Weights of a small transformer language model: 2 heads of 64 (1 for keys and values), 2.84M parameters.
Each number is 200 + 20 x the weight over the matrix's rms, rounded and kept within 0 to 999. Layers, rows and columns count from 0.

# layer 2 MLP down, 128x512, rms 0.0813, rows 0-54, columns 256-383
213,209,167,182,200,160,196,210,173,193,228,190,174,187,198,214,196,191,239,188,180,157,162,194,187,220,161,228,233,205,190,209,220,209,219,207,195,198,200,180,162,209,232,193,172,176,218,192,165,176,204,190,193,187,201,222,197,194,180,232,196,242,203,208,177,161,222,228,198,199,214,196,177,204,191,239,168,200,204,211,190,218,197,198,207,204,210,230,189,219,182,207,187,209,205,194,199,153,188,196,207,171,206,170,184,204,170,245,200,242,199,218,194,202,176,200,221,193,235,170,198,204,198,204,188,218,206,189
188,206,178,205,200,179,173,213,226,192,199,168,154,178,224,195,225,205,216,201,223,221,212,210,160,171,182,217,181,163,193,227,177,203,181,201,199,185,212,198,222,217,210,214,187,242,187,164,242,184,231,202,138,212,217,215,215,188,198,218,211,216,213,237,183,162,198,229,173,175,216,197,219,183,243,230,198,224,167,233,227,177,219,165,193,203,215,192,199,198,173,195,204,179,222,154,198,206,220,224,160,213,217,164,226,215,142,194,176,179,194,191,226,210,194,193,171,201,204,187,185,183,219,206,269,203,195,203
207,229,199,192,222,195,209,189,207,206,217,187,221,195,179,180,195,146,225,210,196,178,209,181,179,205,222,202,223,225,202,195,213,174,174,209,175,229,193,178,203,233,162,195,199,192,178,196,208,209,226,186,197,210,209,207,173,198,211,169,203,183,216,210,213,204,182,233,207,197,238,199,207,193,194,183,204,201,214,192,199,185,181,214,167,217,228,240,197,210,198,232,190,184,195,190,215,178,212,186,216,233,192,223,158,190,182,186,189,185,215,179,220,226,193,191,170,194,212,205,205,228,203,157,169,217,220,186
208,218,218,168,209,181,232,199,179,185,192,232,184,192,217,206,215,193,203,197,193,172,210,206,214,195,207,205,197,184,190,197,207,191,195,175,201,182,200,169,201,224,222,197,195,151,212,228,193,199,219,205,185,178,219,233,183,203,200,227,217,202,218,185,195,177,211,189,196,223,206,196,170,164,200,205,236,223,196,207,176,194,218,191,220,204,182,224,186,206,215,212,181,187,172,241,222,207,205,199,240,233,218,245,232,210,161,181,189,178,200,168,204,180,186,224,221,230,174,197,211,161,182,160,220,189,234,237
205,194,197,237,179,210,195,189,202,252,202,223,218,214,244,214,204,247,180,216,202,175,171,198,170,191,216,179,204,221,198,196,193,202,200,218,224,219,208,211,226,237,186,193,205,233,202,191,164,219,215,217,212,173,230,209,199,188,202,194,220,180,224,241,190,202,231,192,219,221,218,183,218,186,232,197,207,244,200,157,190,212,214,193,211,206,217,224,182,162,218,246,181,201,211,195,223,200,190,231,188,189,168,200,240,178,210,203,177,180,212,175,195,158,200,188,213,219,202,194,203,197,192,186,210,231,208,215
222,185,224,199,225,190,210,201,208,187,180,210,204,206,207,197,207,203,191,216,205,216,187,205,185,213,232,187,202,226,213,193,215,201,193,184,186,195,219,191,206,161,173,198,184,185,176,225,172,195,194,186,223,226,160,240,229,195,210,163,184,211,200,204,211,187,239,171,204,211,189,265,206,189,213,210,207,226,212,184,178,214,219,213,261,212,170,183,218,234,167,190,207,173,193,207,198,218,220,196,204,229,190,221,170,203,205,187,221,217,193,212,233,242,217,219,220,229,228,214,239,200,203,201,175,195,198,169
228,219,163,200,175,163,164,171,209,203,195,194,171,190,209,193,195,201,186,190,184,186,200,195,232,161,231,195,200,182,226,226,162,168,239,176,196,177,175,225,199,215,201,206,204,166,190,198,198,156,176,180,182,175,189,208,195,221,180,197,189,209,163,202,174,175,229,216,210,183,231,196,206,195,196,222,197,180,218,182,199,165,216,179,174,170,185,182,176,183,177,208,219,193,184,226,195,258,218,171,176,206,158,225,205,196,170,207,218,213,174,204,232,220,226,226,203,207,185,199,206,217,222,205,197,172,193,195
194,203,208,199,189,211,203,181,193,255,205,175,176,178,208,174,183,160,197,207,200,228,182,181,208,223,163,209,215,219,210,195,210,166,204,187,191,193,194,178,210,200,205,190,202,186,216,212,217,213,205,201,202,183,199,242,184,220,210,176,213,201,216,168,172,142,196,199,205,193,181,167,170,189,174,216,214,172,226,199,182,182,201,193,222,221,210,194,210,197,214,213,182,159,211,196,178,211,205,208,188,213,222,204,214,231,183,169,198,196,221,188,170,178,180,194,168,213,168,182,203,203,178,210,196,208,196,189
138,181,218,197,203,189,216,201,205,199,156,198,214,227,181,187,227,199,163,215,221,208,188,200,170,182,180,178,173,183,225,220,209,222,191,192,222,232,201,212,201,205,197,218,229,211,216,205,240,215,193,241,211,203,176,205,213,210,195,216,209,192,212,187,222,161,213,221,183,215,185,219,197,203,182,210,194,187,214,187,171,202,197,169,176,184,194,186,222,210,200,232,213,227,206,226,215,238,163,180,201,181,217,214,191,212,241,205,193,211,164,240,172,184,205,206,184,184,208,210,184,202,234,201,206,226,180,190
191,207,200,176,231,208,183,216,190,211,179,178,249,154,189,205,235,208,210,187,226,208,202,189,212,209,200,238,233,202,232,219,196,194,219,177,193,161,179,175,190,203,220,176,218,237,236,219,172,220,207,179,181,225,195,199,195,203,192,212,244,191,198,201,194,219,209,208,236,209,228,221,185,205,201,213,226,229,174,184,185,234,233,168,204,198,188,207,221,208,176,222,192,197,194,202,237,184,209,215,183,199,209,214,217,191,150,217,180,224,218,186,225,196,161,178,198,187,193,190,190,245,219,181,248,242,178,217
203,211,188,242,200,188,212,189,198,216,205,213,173,208,208,217,199,184,153,246,182,203,178,210,191,239,198,219,187,210,171,162,148,198,186,203,203,183,215,201,205,230,186,154,201,203,207,178,210,208,226,171,199,185,230,183,180,186,177,214,183,216,208,183,188,233,194,242,182,191,189,186,207,233,206,216,174,210,186,209,201,230,217,200,169,197,178,202,181,158,212,161,207,215,228,190,164,199,224,192,208,177,198,215,252,194,171,218,182,212,194,196,210,172,198,174,192,201,193,168,201,187,185,188,213,207,177,234
197,182,208,199,215,185,192,179,200,213,218,181,221,212,218,186,185,218,208,191,180,199,187,205,196,207,235,201,209,200,242,178,223,198,204,189,217,238,206,230,220,193,177,206,157,190,224,194,205,194,191,168,194,203,214,188,192,181,213,212,204,230,231,185,190,217,200,218,193,179,185,151,199,193,169,206,214,211,198,218,196,209,223,204,203,217,215,191,216,194,207,198,180,226,201,207,163,204,216,214,222,205,181,207,190,183,203,194,226,199,193,215,192,160,214,227,200,187,168,161,168,200,241,248,223,213,224,215
235,258,208,227,189,196,209,218,232,179,195,218,192,212,216,216,209,200,179,261,208,172,197,207,181,224,218,179,195,204,173,216,183,201,204,207,185,169,207,169,195,202,194,191,178,206,219,187,189,235,228,162,249,231,173,190,194,181,219,205,210,197,188,221,188,196,223,188,179,197,228,195,174,216,197,206,178,233,182,211,187,179,195,199,224,155,201,201,205,188,189,174,173,199,198,198,181,199,210,167,207,211,193,158,142,187,209,228,175,217,196,170,213,211,196,168,200,201,164,217,215,198,187,174,218,203,211,182
187,231,190,141,199,238,239,233,197,191,228,207,225,201,192,212,199,189,204,184,193,180,174,159,213,203,148,197,209,204,186,217,226,194,156,216,212,188,210,196,191,224,190,196,238,166,186,194,216,168,185,170,193,182,207,244,187,223,223,225,190,220,187,183,219,209,214,213,166,206,201,209,189,197,193,201,175,230,199,222,207,229,197,225,160,160,198,249,241,202,232,152,249,183,205,190,239,202,243,205,191,198,220,209,202,230,212,208,213,190,198,140,237,211,230,215,211,161,222,228,203,205,221,223,211,176,223,190
215,213,222,195,224,200,216,214,221,193,213,190,182,198,207,192,197,216,200,168,175,204,156,161,183,196,203,210,210,194,204,214,184,220,214,206,186,193,229,190,207,214,202,176,214,210,175,197,207,192,187,186,195,230,195,179,208,199,180,237,174,207,185,167,196,205,249,214,195,177,191,185,215,191,190,195,194,204,213,233,211,221,213,240,206,205,186,153,191,201,170,228,235,205,195,214,220,194,173,168,200,210,162,179,193,207,200,202,172,183,195,196,191,222,200,184,168,224,225,205,181,190,197,186,186,189,209,198
204,160,201,219,232,209,146,245,204,199,195,228,210,177,191,183,212,203,188,177,183,175,222,200,219,191,198,187,179,190,197,226,173,219,201,228,218,226,200,212,178,230,185,213,178,186,197,161,185,220,197,181,212,212,181,170,255,190,243,190,248,206,223,193,222,192,164,200,250,212,228,179,148,186,189,229,199,211,231,235,190,156,186,187,190,227,222,227,201,197,226,195,178,222,186,186,210,211,211,189,197,225,219,191,213,200,215,208,193,188,181,203,157,219,199,184,241,217,208,181,204,214,207,199,238,242,198,232
238,198,200,190,212,206,250,218,223,217,204,219,194,200,197,222,181,192,225,196,213,186,215,195,160,190,213,214,197,204,233,184,182,220,202,205,225,202,192,135,191,202,193,167,220,196,219,218,187,230,174,226,205,211,186,191,224,193,189,203,155,208,184,170,183,194,189,218,208,190,220,213,222,180,222,225,226,239,210,196,198,216,204,193,207,195,179,192,186,191,175,206,200,188,214,206,236,208,182,225,208,177,205,216,187,192,265,164,166,222,233,207,191,175,244,192,166,171,236,203,187,186,163,213,184,189,192,199
221,210,204,189,205,204,234,194,190,195,169,199,215,181,192,181,169,205,208,166,162,205,195,182,205,200,209,201,167,212,218,167,210,199,221,195,201,210,195,251,184,187,198,198,194,194,228,242,182,201,208,216,168,202,225,183,238,208,174,169,154,212,179,204,238,201,201,204,199,224,225,200,189,193,206,225,230,240,210,200,194,204,212,204,192,194,224,156,225,217,201,210,251,193,207,185,166,175,179,238,244,178,196,185,183,179,205,211,190,190,202,245,230,181,227,230,211,190,184,203,214,231,225,244,197,224,211,159
200,193,214,226,210,190,208,211,198,219,263,215,209,237,220,173,234,179,217,177,205,194,202,228,189,248,192,213,202,201,220,183,188,217,204,219,192,192,204,203,203,162,171,182,167,188,179,212,228,201,203,212,177,188,179,192,200,197,227,160,213,237,205,200,181,251,194,220,215,198,205,193,171,166,218,191,205,178,194,232,219,244,237,183,208,206,205,226,207,195,180,202,192,188,228,195,225,192,198,193,206,201,235,194,178,213,170,227,193,183,211,214,236,210,205,206,209,187,198,222,189,204,199,216,205,178,200,197
204,182,210,205,219,189,206,187,204,193,190,205,188,202,200,221,224,222,210,161,198,219,162,232,205,212,226,165,206,187,227,208,161,179,204,201,220,196,203,221,182,178,187,192,214,220,194,196,173,196,205,222,175,189,202,231,203,218,184,196,194,218,211,191,209,187,196,211,200,200,200,195,182,206,189,206,199,166,202,186,192,190,224,200,225,220,219,190,194,165,159,189,239,199,191,185,224,184,192,163,185,183,209,228,225,214,188,201,198,243,180,191,195,201,201,227,194,205,207,213,219,190,199,201,219,185,198,218
183,181,200,191,183,232,152,171,200,223,175,200,156,203,210,204,175,195,170,193,216,192,203,196,227,174,208,205,203,189,213,202,215,201,214,162,225,211,210,222,168,156,173,241,246,195,199,211,209,165,228,196,202,182,187,195,228,172,208,211,200,194,173,199,222,196,223,171,187,228,179,227,208,178,200,212,196,179,181,162,229,189,191,169,171,248,187,197,201,183,181,223,210,197,213,177,205,208,192,208,186,191,204,193,214,196,144,206,182,183,181,202,184,206,223,194,206,183,196,225,197,213,192,215,223,235,260,184
201,212,211,225,188,191,170,191,167,201,175,182,209,192,206,214,179,213,185,205,191,221,176,243,228,172,215,221,210,181,201,195,171,193,197,248,188,169,155,188,204,213,194,235,193,219,191,197,226,222,193,195,195,221,231,194,204,192,176,240,190,204,195,210,198,169,245,160,198,234,214,199,203,205,238,159,207,213,241,206,206,213,180,194,191,191,207,184,196,239,210,201,226,232,187,193,199,192,188,184,216,174,196,173,211,238,204,219,208,206,198,184,211,208,190,188,242,216,199,198,219,190,184,184,191,182,212,188
186,202,167,195,165,224,191,181,202,199,197,215,170,231,215,212,205,171,192,216,202,225,221,165,222,177,196,193,196,221,205,215,196,185,210,219,186,199,192,178,206,211,164,234,204,229,164,185,232,206,194,185,197,184,171,207,198,221,217,220,214,191,181,212,200,183,196,186,185,185,244,187,219,220,197,191,205,188,196,203,183,239,189,246,177,230,228,194,234,187,207,213,220,214,204,180,205,206,204,185,189,174,167,219,239,196,175,173,205,201,212,229,176,159,214,200,213,148,234,150,202,206,222,213,188,194,168,240
168,207,175,209,168,174,168,174,203,188,213,225,216,215,222,208,199,227,210,193,193,192,197,184,199,199,182,177,192,200,201,180,220,178,198,171,208,214,230,167,200,202,249,243,233,210,156,190,214,204,210,196,226,192,196,201,190,204,189,192,207,231,174,190,161,177,197,188,196,185,204,201,187,206,196,206,175,184,198,169,214,220,159,200,237,202,188,222,181,198,206,178,193,197,213,215,213,213,206,177,185,188,166,180,205,201,215,181,216,205,174,203,213,199,203,200,209,179,192,197,185,211,181,188,240,228,201,185
188,228,219,183,188,183,208,211,226,190,190,182,168,212,195,175,213,193,201,196,183,206,209,206,197,230,189,191,206,229,218,197,245,216,205,188,210,231,175,222,213,220,216,182,202,177,192,163,247,226,227,206,217,239,225,211,204,199,228,175,212,190,185,173,207,210,186,191,165,204,207,214,169,180,168,207,214,212,215,224,226,184,204,216,202,200,211,189,188,209,207,169,199,212,184,225,190,224,254,218,180,180,206,234,226,192,219,212,199,205,226,162,166,214,227,199,168,216,221,176,184,235,211,172,180,197,201,193
187,198,192,163,201,201,213,192,218,225,181,187,214,189,209,176,182,202,179,203,200,185,205,171,215,253,209,231,215,181,217,208,210,178,212,196,213,194,174,226,156,185,202,186,188,190,215,154,196,182,212,170,172,186,185,189,193,215,197,184,198,226,213,194,209,194,203,190,244,181,194,197,209,218,188,200,190,195,188,216,201,191,151,201,195,197,187,186,199,197,184,189,176,178,207,193,179,211,160,200,226,194,183,207,194,195,175,191,203,236,195,223,193,204,154,199,168,187,223,165,196,238,207,184,201,217,193,206
183,176,232,195,200,200,192,190,179,176,189,188,220,225,222,216,214,207,209,202,223,182,227,205,194,210,189,216,170,195,173,189,183,222,229,178,198,162,210,223,187,176,215,234,195,169,172,213,201,189,216,207,224,205,224,207,190,215,158,216,176,219,212,204,203,207,196,199,198,213,189,201,202,196,191,169,169,209,187,189,206,224,172,158,199,208,203,210,223,211,180,214,196,202,218,200,188,213,229,183,188,213,198,215,177,199,230,227,180,238,206,227,204,177,237,193,209,201,220,193,205,192,240,153,206,187,197,169
193,181,252,199,195,200,215,196,195,233,219,211,205,219,205,223,192,231,224,190,217,170,179,187,191,219,216,213,176,206,213,199,205,233,205,201,193,138,165,191,180,190,200,213,196,212,174,230,178,220,192,201,168,191,224,178,230,228,181,168,192,234,227,177,180,206,188,230,240,154,197,217,204,205,189,204,187,230,194,211,200,203,182,201,189,207,221,211,212,170,215,230,211,223,203,189,207,183,222,193,177,181,214,185,172,229,210,223,202,199,182,216,202,210,199,180,197,212,185,188,182,188,172,207,195,223,155,185
198,187,209,211,214,192,186,162,203,193,224,188,186,194,174,183,188,174,192,215,175,194,217,192,173,204,262,186,217,216,146,221,200,204,203,177,177,216,173,217,166,202,165,211,191,207,193,186,200,230,201,193,216,182,241,208,223,199,238,204,210,211,214,179,183,212,210,190,225,211,211,210,222,216,176,142,192,244,254,181,236,213,211,187,227,240,193,238,224,212,198,231,230,239,207,173,164,198,188,234,177,218,185,196,193,170,212,200,188,201,214,194,178,188,194,196,209,188,180,224,224,221,214,225,178,170,191,185
199,203,202,203,192,218,217,198,225,244,230,232,183,141,216,219,206,165,234,183,176,197,202,200,238,207,192,193,202,202,163,174,196,181,229,212,172,218,214,174,235,231,173,205,213,192,196,154,172,210,209,201,165,196,167,172,197,236,160,212,196,182,161,226,213,230,196,189,221,191,188,184,182,186,172,228,189,236,203,205,175,215,210,210,204,210,213,247,203,190,165,167,179,198,183,214,213,182,166,202,248,188,196,194,208,177,219,192,210,165,175,227,201,196,202,205,190,183,188,206,221,202,205,182,217,175,175,188
187,208,234,204,212,163,210,187,225,163,184,203,186,184,189,217,194,197,187,181,168,202,197,223,218,184,206,175,234,188,194,206,212,210,189,232,187,201,222,159,192,204,205,221,216,195,206,236,179,145,207,206,204,185,239,210,208,178,180,208,178,160,190,238,180,225,206,182,208,189,202,216,176,190,205,171,209,234,186,179,224,222,159,225,196,187,194,229,190,225,223,233,180,248,203,234,173,183,195,190,207,177,148,215,216,223,191,235,224,174,200,196,214,167,248,212,187,185,200,200,210,232,206,187,202,195,225,211
223,204,160,217,207,175,194,236,180,226,191,185,158,202,192,202,183,232,199,230,198,181,167,202,196,215,213,213,201,171,203,278,204,217,221,174,190,202,188,202,182,205,207,206,201,232,172,158,179,183,230,233,191,213,212,207,228,154,183,205,198,184,219,165,199,191,197,192,219,194,227,204,217,188,194,204,181,181,175,167,204,224,220,147,187,247,165,198,189,194,178,186,199,182,235,200,210,215,214,179,217,178,187,176,219,167,214,260,178,203,183,206,194,173,181,188,227,204,229,194,204,202,239,250,224,169,226,180
173,224,214,191,180,194,224,213,173,173,217,172,191,200,227,195,200,212,211,202,173,215,198,208,195,227,223,219,214,179,240,199,207,192,188,215,169,199,208,185,227,179,158,232,181,213,212,218,183,180,201,161,199,210,211,218,176,162,217,204,218,210,200,186,194,195,192,194,174,202,189,188,194,230,221,222,194,179,198,184,181,178,196,209,232,209,192,218,199,201,198,215,233,184,219,196,203,206,215,204,180,224,187,201,206,198,228,169,206,201,224,201,204,187,221,195,234,219,175,160,188,214,186,191,235,235,185,189
202,200,162,201,209,196,207,185,197,189,171,180,184,198,195,205,186,200,196,175,224,213,180,207,203,200,168,231,178,204,195,212,193,189,220,219,200,176,226,228,209,198,202,192,203,172,213,210,204,238,153,247,216,172,173,207,184,226,156,202,167,141,187,223,197,217,185,212,188,202,179,193,220,229,208,229,177,200,195,235,174,171,198,191,208,175,223,181,237,195,177,182,199,215,217,200,224,168,221,207,180,203,229,205,187,188,231,198,197,180,173,196,206,193,194,228,200,194,199,197,199,195,201,192,185,228,212,177
168,162,190,178,176,202,193,179,203,173,195,208,220,193,187,210,188,187,158,232,176,207,211,208,223,193,169,202,191,217,166,209,207,193,211,199,181,205,217,214,192,143,196,177,198,149,189,216,245,231,213,193,220,203,155,217,206,204,204,216,183,211,199,171,208,210,212,214,194,210,200,183,234,206,187,189,220,203,218,187,204,207,156,201,187,225,178,222,186,187,205,198,157,198,194,199,214,205,165,207,195,211,214,193,191,174,196,193,212,169,228,196,192,210,225,173,173,219,184,184,212,187,216,191,185,201,241,198
188,191,179,186,188,242,204,223,176,205,198,206,175,209,241,196,209,203,208,210,163,175,207,185,185,191,161,184,199,201,174,188,179,200,232,206,189,218,184,185,223,214,219,237,222,217,201,203,237,190,178,236,210,169,182,182,172,208,223,198,195,181,235,219,175,204,208,189,211,185,144,204,198,231,177,208,228,242,169,206,177,203,204,223,231,188,214,189,175,208,177,200,200,212,183,211,221,190,183,178,168,226,229,207,195,215,227,175,227,191,225,194,219,208,178,234,199,163,214,214,213,214,213,175,179,211,161,230
185,167,195,191,199,208,182,190,206,189,191,170,207,207,199,169,166,223,202,190,172,177,202,162,195,175,228,183,193,233,186,186,177,196,186,198,237,189,207,193,233,202,219,212,209,214,170,225,189,218,165,187,186,208,196,212,165,221,215,152,220,247,177,243,189,185,203,188,197,213,191,175,185,193,183,177,210,180,179,212,177,209,212,198,223,162,169,189,199,215,200,212,231,232,172,195,194,202,223,218,183,189,194,186,204,200,211,232,233,209,214,202,213,214,198,213,200,200,188,226,181,181,216,203,207,189,152,166
196,188,194,203,193,227,183,192,213,220,197,206,186,151,211,198,226,203,171,213,187,205,199,149,192,185,157,201,170,202,201,177,206,144,226,210,201,182,207,168,219,189,190,197,209,209,220,195,206,199,193,171,224,195,188,207,188,222,169,201,168,203,223,200,203,201,205,229,199,198,211,163,213,227,203,205,233,187,180,216,185,194,198,175,165,197,204,150,188,190,208,228,228,162,216,172,190,240,202,191,174,172,216,184,192,177,216,237,194,215,211,218,223,194,187,169,233,201,187,182,194,163,180,212,193,181,201,220
217,206,184,187,179,218,231,213,202,222,216,168,234,185,204,181,174,184,207,183,169,210,191,192,181,190,191,198,221,198,222,217,166,171,236,178,211,195,165,201,219,164,180,232,194,198,171,236,235,190,194,197,197,204,190,212,207,230,191,186,180,200,203,157,218,216,179,182,191,189,197,187,194,182,224,208,223,216,198,197,202,199,167,172,173,176,189,200,160,217,211,227,188,208,215,188,180,223,211,225,196,210,174,193,209,187,194,227,209,202,186,222,183,198,227,176,150,181,217,184,185,233,210,210,222,211,179,169
156,173,197,207,204,203,192,173,226,228,190,186,218,185,213,241,216,210,205,229,210,191,228,212,214,183,222,221,218,153,225,220,195,226,231,183,172,167,200,218,209,209,214,225,241,212,190,180,207,219,167,192,194,235,207,201,217,205,156,249,190,222,191,206,177,179,209,180,214,182,199,244,180,236,173,186,187,196,240,191,193,199,195,201,194,191,191,237,228,213,189,237,211,228,205,172,201,174,189,225,192,237,186,192,191,235,268,241,177,211,213,198,176,222,208,213,209,187,202,214,205,226,186,201,236,222,168,184
182,193,192,189,212,188,217,200,185,222,232,164,191,195,225,202,192,202,196,181,190,164,209,214,186,194,202,211,217,218,218,232,228,212,217,233,203,189,210,241,224,197,207,186,170,207,178,200,233,206,220,176,208,213,215,165,194,201,219,186,192,185,202,224,175,204,200,161,175,192,180,201,184,220,195,207,186,191,188,207,219,180,247,215,219,195,206,206,142,190,196,189,211,187,209,214,211,186,190,204,171,203,211,188,222,204,184,238,232,189,181,224,190,202,205,197,219,204,177,211,189,179,229,187,195,236,261,215
195,223,221,194,220,183,230,219,239,158,136,195,205,258,209,163,238,199,201,216,165,210,198,187,154,229,192,194,228,228,183,212,201,174,187,194,214,200,183,190,179,200,192,209,217,176,204,219,203,183,187,239,208,200,216,215,197,223,181,190,219,163,169,175,225,235,169,218,198,208,214,198,219,179,195,207,223,173,204,185,188,172,179,177,197,190,178,195,208,203,183,182,182,184,183,198,179,173,222,194,190,202,201,233,207,186,177,184,203,253,196,211,208,148,198,190,207,224,219,205,165,179,197,177,205,207,191,222
211,197,219,209,212,213,198,241,214,200,217,215,206,177,239,184,164,200,206,227,202,181,215,236,206,187,198,195,189,220,214,203,246,198,174,147,193,217,226,199,151,240,170,213,205,241,195,190,214,217,208,197,215,228,237,195,172,213,174,195,193,217,207,189,207,176,210,202,200,172,165,140,184,187,183,176,188,194,203,244,194,234,184,196,207,190,225,171,198,249,223,216,183,194,189,212,182,198,208,210,184,230,177,191,204,232,208,200,155,184,227,212,200,170,162,175,186,183,222,205,235,178,185,219,169,217,185,193
197,216,190,188,145,181,217,213,203,188,165,240,218,188,221,234,188,211,193,211,207,226,184,212,178,211,198,198,206,211,215,210,216,173,177,186,175,198,205,208,173,190,201,205,194,182,193,207,182,162,213,226,177,161,223,238,173,185,193,200,162,213,182,167,208,230,188,191,242,201,193,189,218,188,193,190,165,223,226,167,228,183,224,207,221,179,218,195,217,190,195,188,146,209,241,187,174,206,223,176,239,182,191,215,243,193,196,163,228,184,197,190,218,243,183,160,220,189,190,184,205,158,172,192,204,210,244,214
174,185,191,175,204,162,192,234,175,183,197,175,187,171,180,188,211,239,174,241,213,215,196,174,194,215,212,231,210,208,161,175,169,227,196,214,199,214,204,188,235,199,229,209,245,230,212,212,193,227,205,174,211,196,192,238,194,240,203,186,213,200,181,182,207,233,183,209,186,202,208,181,180,189,199,211,183,197,214,233,222,186,212,228,198,206,202,236,180,151,231,178,220,211,179,225,221,199,214,181,220,181,215,186,172,206,167,152,214,183,204,231,205,203,238,208,208,206,207,159,173,213,183,180,192,178,197,197
194,224,189,199,193,214,188,166,207,204,212,211,205,206,177,202,188,212,162,208,197,212,208,200,192,162,192,208,191,170,208,185,203,213,207,205,228,190,208,173,184,209,201,196,220,199,178,193,203,169,195,179,206,204,157,205,234,212,157,215,194,200,183,206,198,178,200,209,216,179,224,212,188,197,216,217,210,187,202,169,190,217,185,239,200,205,198,184,200,222,192,189,217,205,156,196,158,181,150,198,228,197,203,183,183,207,193,184,200,214,215,167,220,191,188,247,204,209,190,147,188,241,177,229,209,185,161,190
188,221,198,200,225,200,208,184,239,227,183,211,222,178,207,192,213,222,215,227,218,215,236,218,179,182,182,191,235,220,158,202,230,231,200,150,209,228,185,220,219,211,151,181,224,245,164,184,217,174,198,194,201,215,215,217,210,218,198,213,217,208,191,200,163,201,206,210,192,194,189,221,199,213,183,186,161,188,192,193,203,185,191,171,201,201,218,196,203,237,203,215,197,204,209,189,200,213,191,209,219,201,185,200,255,235,173,234,190,191,155,218,189,196,207,189,181,219,200,210,216,206,247,233,242,215,192,193
208,189,212,239,195,185,194,192,181,215,186,184,220,178,215,191,195,191,234,156,210,206,206,196,195,216,196,170,216,233,191,179,180,205,219,168,204,213,219,215,227,198,176,207,179,192,208,170,179,243,199,223,186,216,201,228,207,210,194,241,213,188,184,239,209,171,187,217,195,230,210,167,173,186,222,179,224,225,189,213,239,167,202,178,227,214,203,205,208,205,206,216,215,190,190,188,211,217,235,181,209,207,179,235,220,196,172,208,173,186,206,176,178,203,202,202,225,195,183,189,203,185,176,227,195,203,226,246
223,186,185,241,192,198,208,240,194,173,185,193,216,218,197,212,199,204,192,221,205,214,198,197,203,233,244,190,196,179,197,232,220,235,182,192,168,170,223,217,232,222,195,161,189,217,239,218,205,200,231,150,237,183,216,177,175,181,206,232,214,217,228,207,171,239,221,221,201,193,186,206,233,217,184,172,167,169,245,192,169,203,198,205,202,208,219,199,205,237,180,161,183,202,185,197,183,207,201,215,190,195,178,188,211,204,239,187,220,158,195,204,195,194,197,227,180,198,233,193,215,197,231,228,221,220,183,218
181,216,216,198,183,196,216,205,195,194,237,174,203,183,180,214,209,224,207,196,197,209,202,238,185,213,229,176,232,192,190,202,204,202,222,208,221,163,218,215,225,176,213,223,186,186,203,203,249,208,205,213,209,186,190,194,226,197,210,174,184,214,193,190,194,215,233,197,190,196,153,195,222,215,179,201,191,172,219,166,180,186,204,165,220,161,217,158,198,193,189,177,214,209,206,183,205,229,215,186,213,231,180,220,207,205,196,198,186,206,178,170,213,229,189,205,180,185,213,192,223,245,182,201,182,192,162,200
190,187,203,229,205,158,228,246,193,222,200,202,171,159,192,195,190,217,199,218,184,199,196,205,187,191,199,193,180,193,175,207,211,214,197,216,198,192,188,194,207,256,193,227,191,224,180,234,218,199,191,201,167,192,214,231,201,163,172,197,209,184,199,178,191,207,218,200,162,168,193,146,223,192,203,184,182,198,175,194,199,175,210,184,223,213,174,226,189,175,242,175,183,198,207,216,200,207,146,212,187,203,186,214,230,204,172,213,141,180,238,188,188,191,193,215,223,207,183,199,193,239,212,232,222,198,203,227
216,207,179,214,167,162,204,185,206,164,196,192,193,202,210,161,190,161,214,189,177,242,173,188,252,182,192,151,206,236,189,217,199,188,201,210,190,200,181,242,222,184,234,182,179,199,192,197,231,188,190,181,214,196,215,161,213,235,195,187,207,201,203,196,205,228,203,216,173,179,157,163,213,178,166,194,213,182,226,199,192,178,216,204,193,177,190,209,198,173,221,229,191,210,181,194,214,188,197,215,191,172,160,236,192,186,200,205,205,212,228,193,222,203,168,234,164,191,185,206,213,212,169,175,189,187,200,190
184,186,200,198,213,202,165,207,226,189,201,187,214,229,197,181,223,204,242,184,197,233,212,172,198,181,210,183,199,209,203,179,232,197,187,189,165,185,254,201,180,196,202,194,187,180,192,186,182,202,189,231,198,174,192,191,198,219,205,209,198,200,213,189,236,227,190,164,177,220,208,204,169,188,195,197,193,241,244,191,212,205,230,172,204,205,200,179,190,164,187,184,208,211,195,193,186,203,189,187,170,204,216,213,178,208,221,203,200,203,173,217,182,194,195,227,213,150,200,187,183,164,150,183,211,192,217,206
184,230,216,198,187,233,205,197,233,242,189,180,223,201,191,192,180,157,206,188,175,194,192,186,199,168,219,184,187,214,217,206,186,219,215,210,217,219,213,202,177,230,176,228,205,237,156,187,231,216,181,167,212,179,204,204,209,195,204,192,184,207,165,193,224,199,202,224,206,196,193,178,181,194,221,177,232,202,182,198,207,216,196,200,195,208,185,198,209,220,186,209,202,209,191,240,200,164,148,160,183,194,213,185,192,213,204,175,200,176,198,211,182,192,193,240,227,195,213,177,198,200,198,194,179,177,158,202
216,190,240,205,222,189,215,214,225,188,211,192,191,209,210,224,211,186,191,182,205,192,191,205,211,178,186,185,167,165,200,194,214,202,207,206,211,237,181,228,201,182,213,216,206,195,208,187,198,199,204,236,214,188,216,190,197,172,207,216,209,208,207,227,200,187,213,203,193,214,186,227,183,193,210,192,181,201,164,174,175,189,189,209,184,222,175,188,187,191,173,214,172,161,221,192,198,164,185,179,222,221,229,175,175,205,218,170,200,191,199,165,202,208,209,186,222,195,204,178,176,185,156,169,192,195,199,245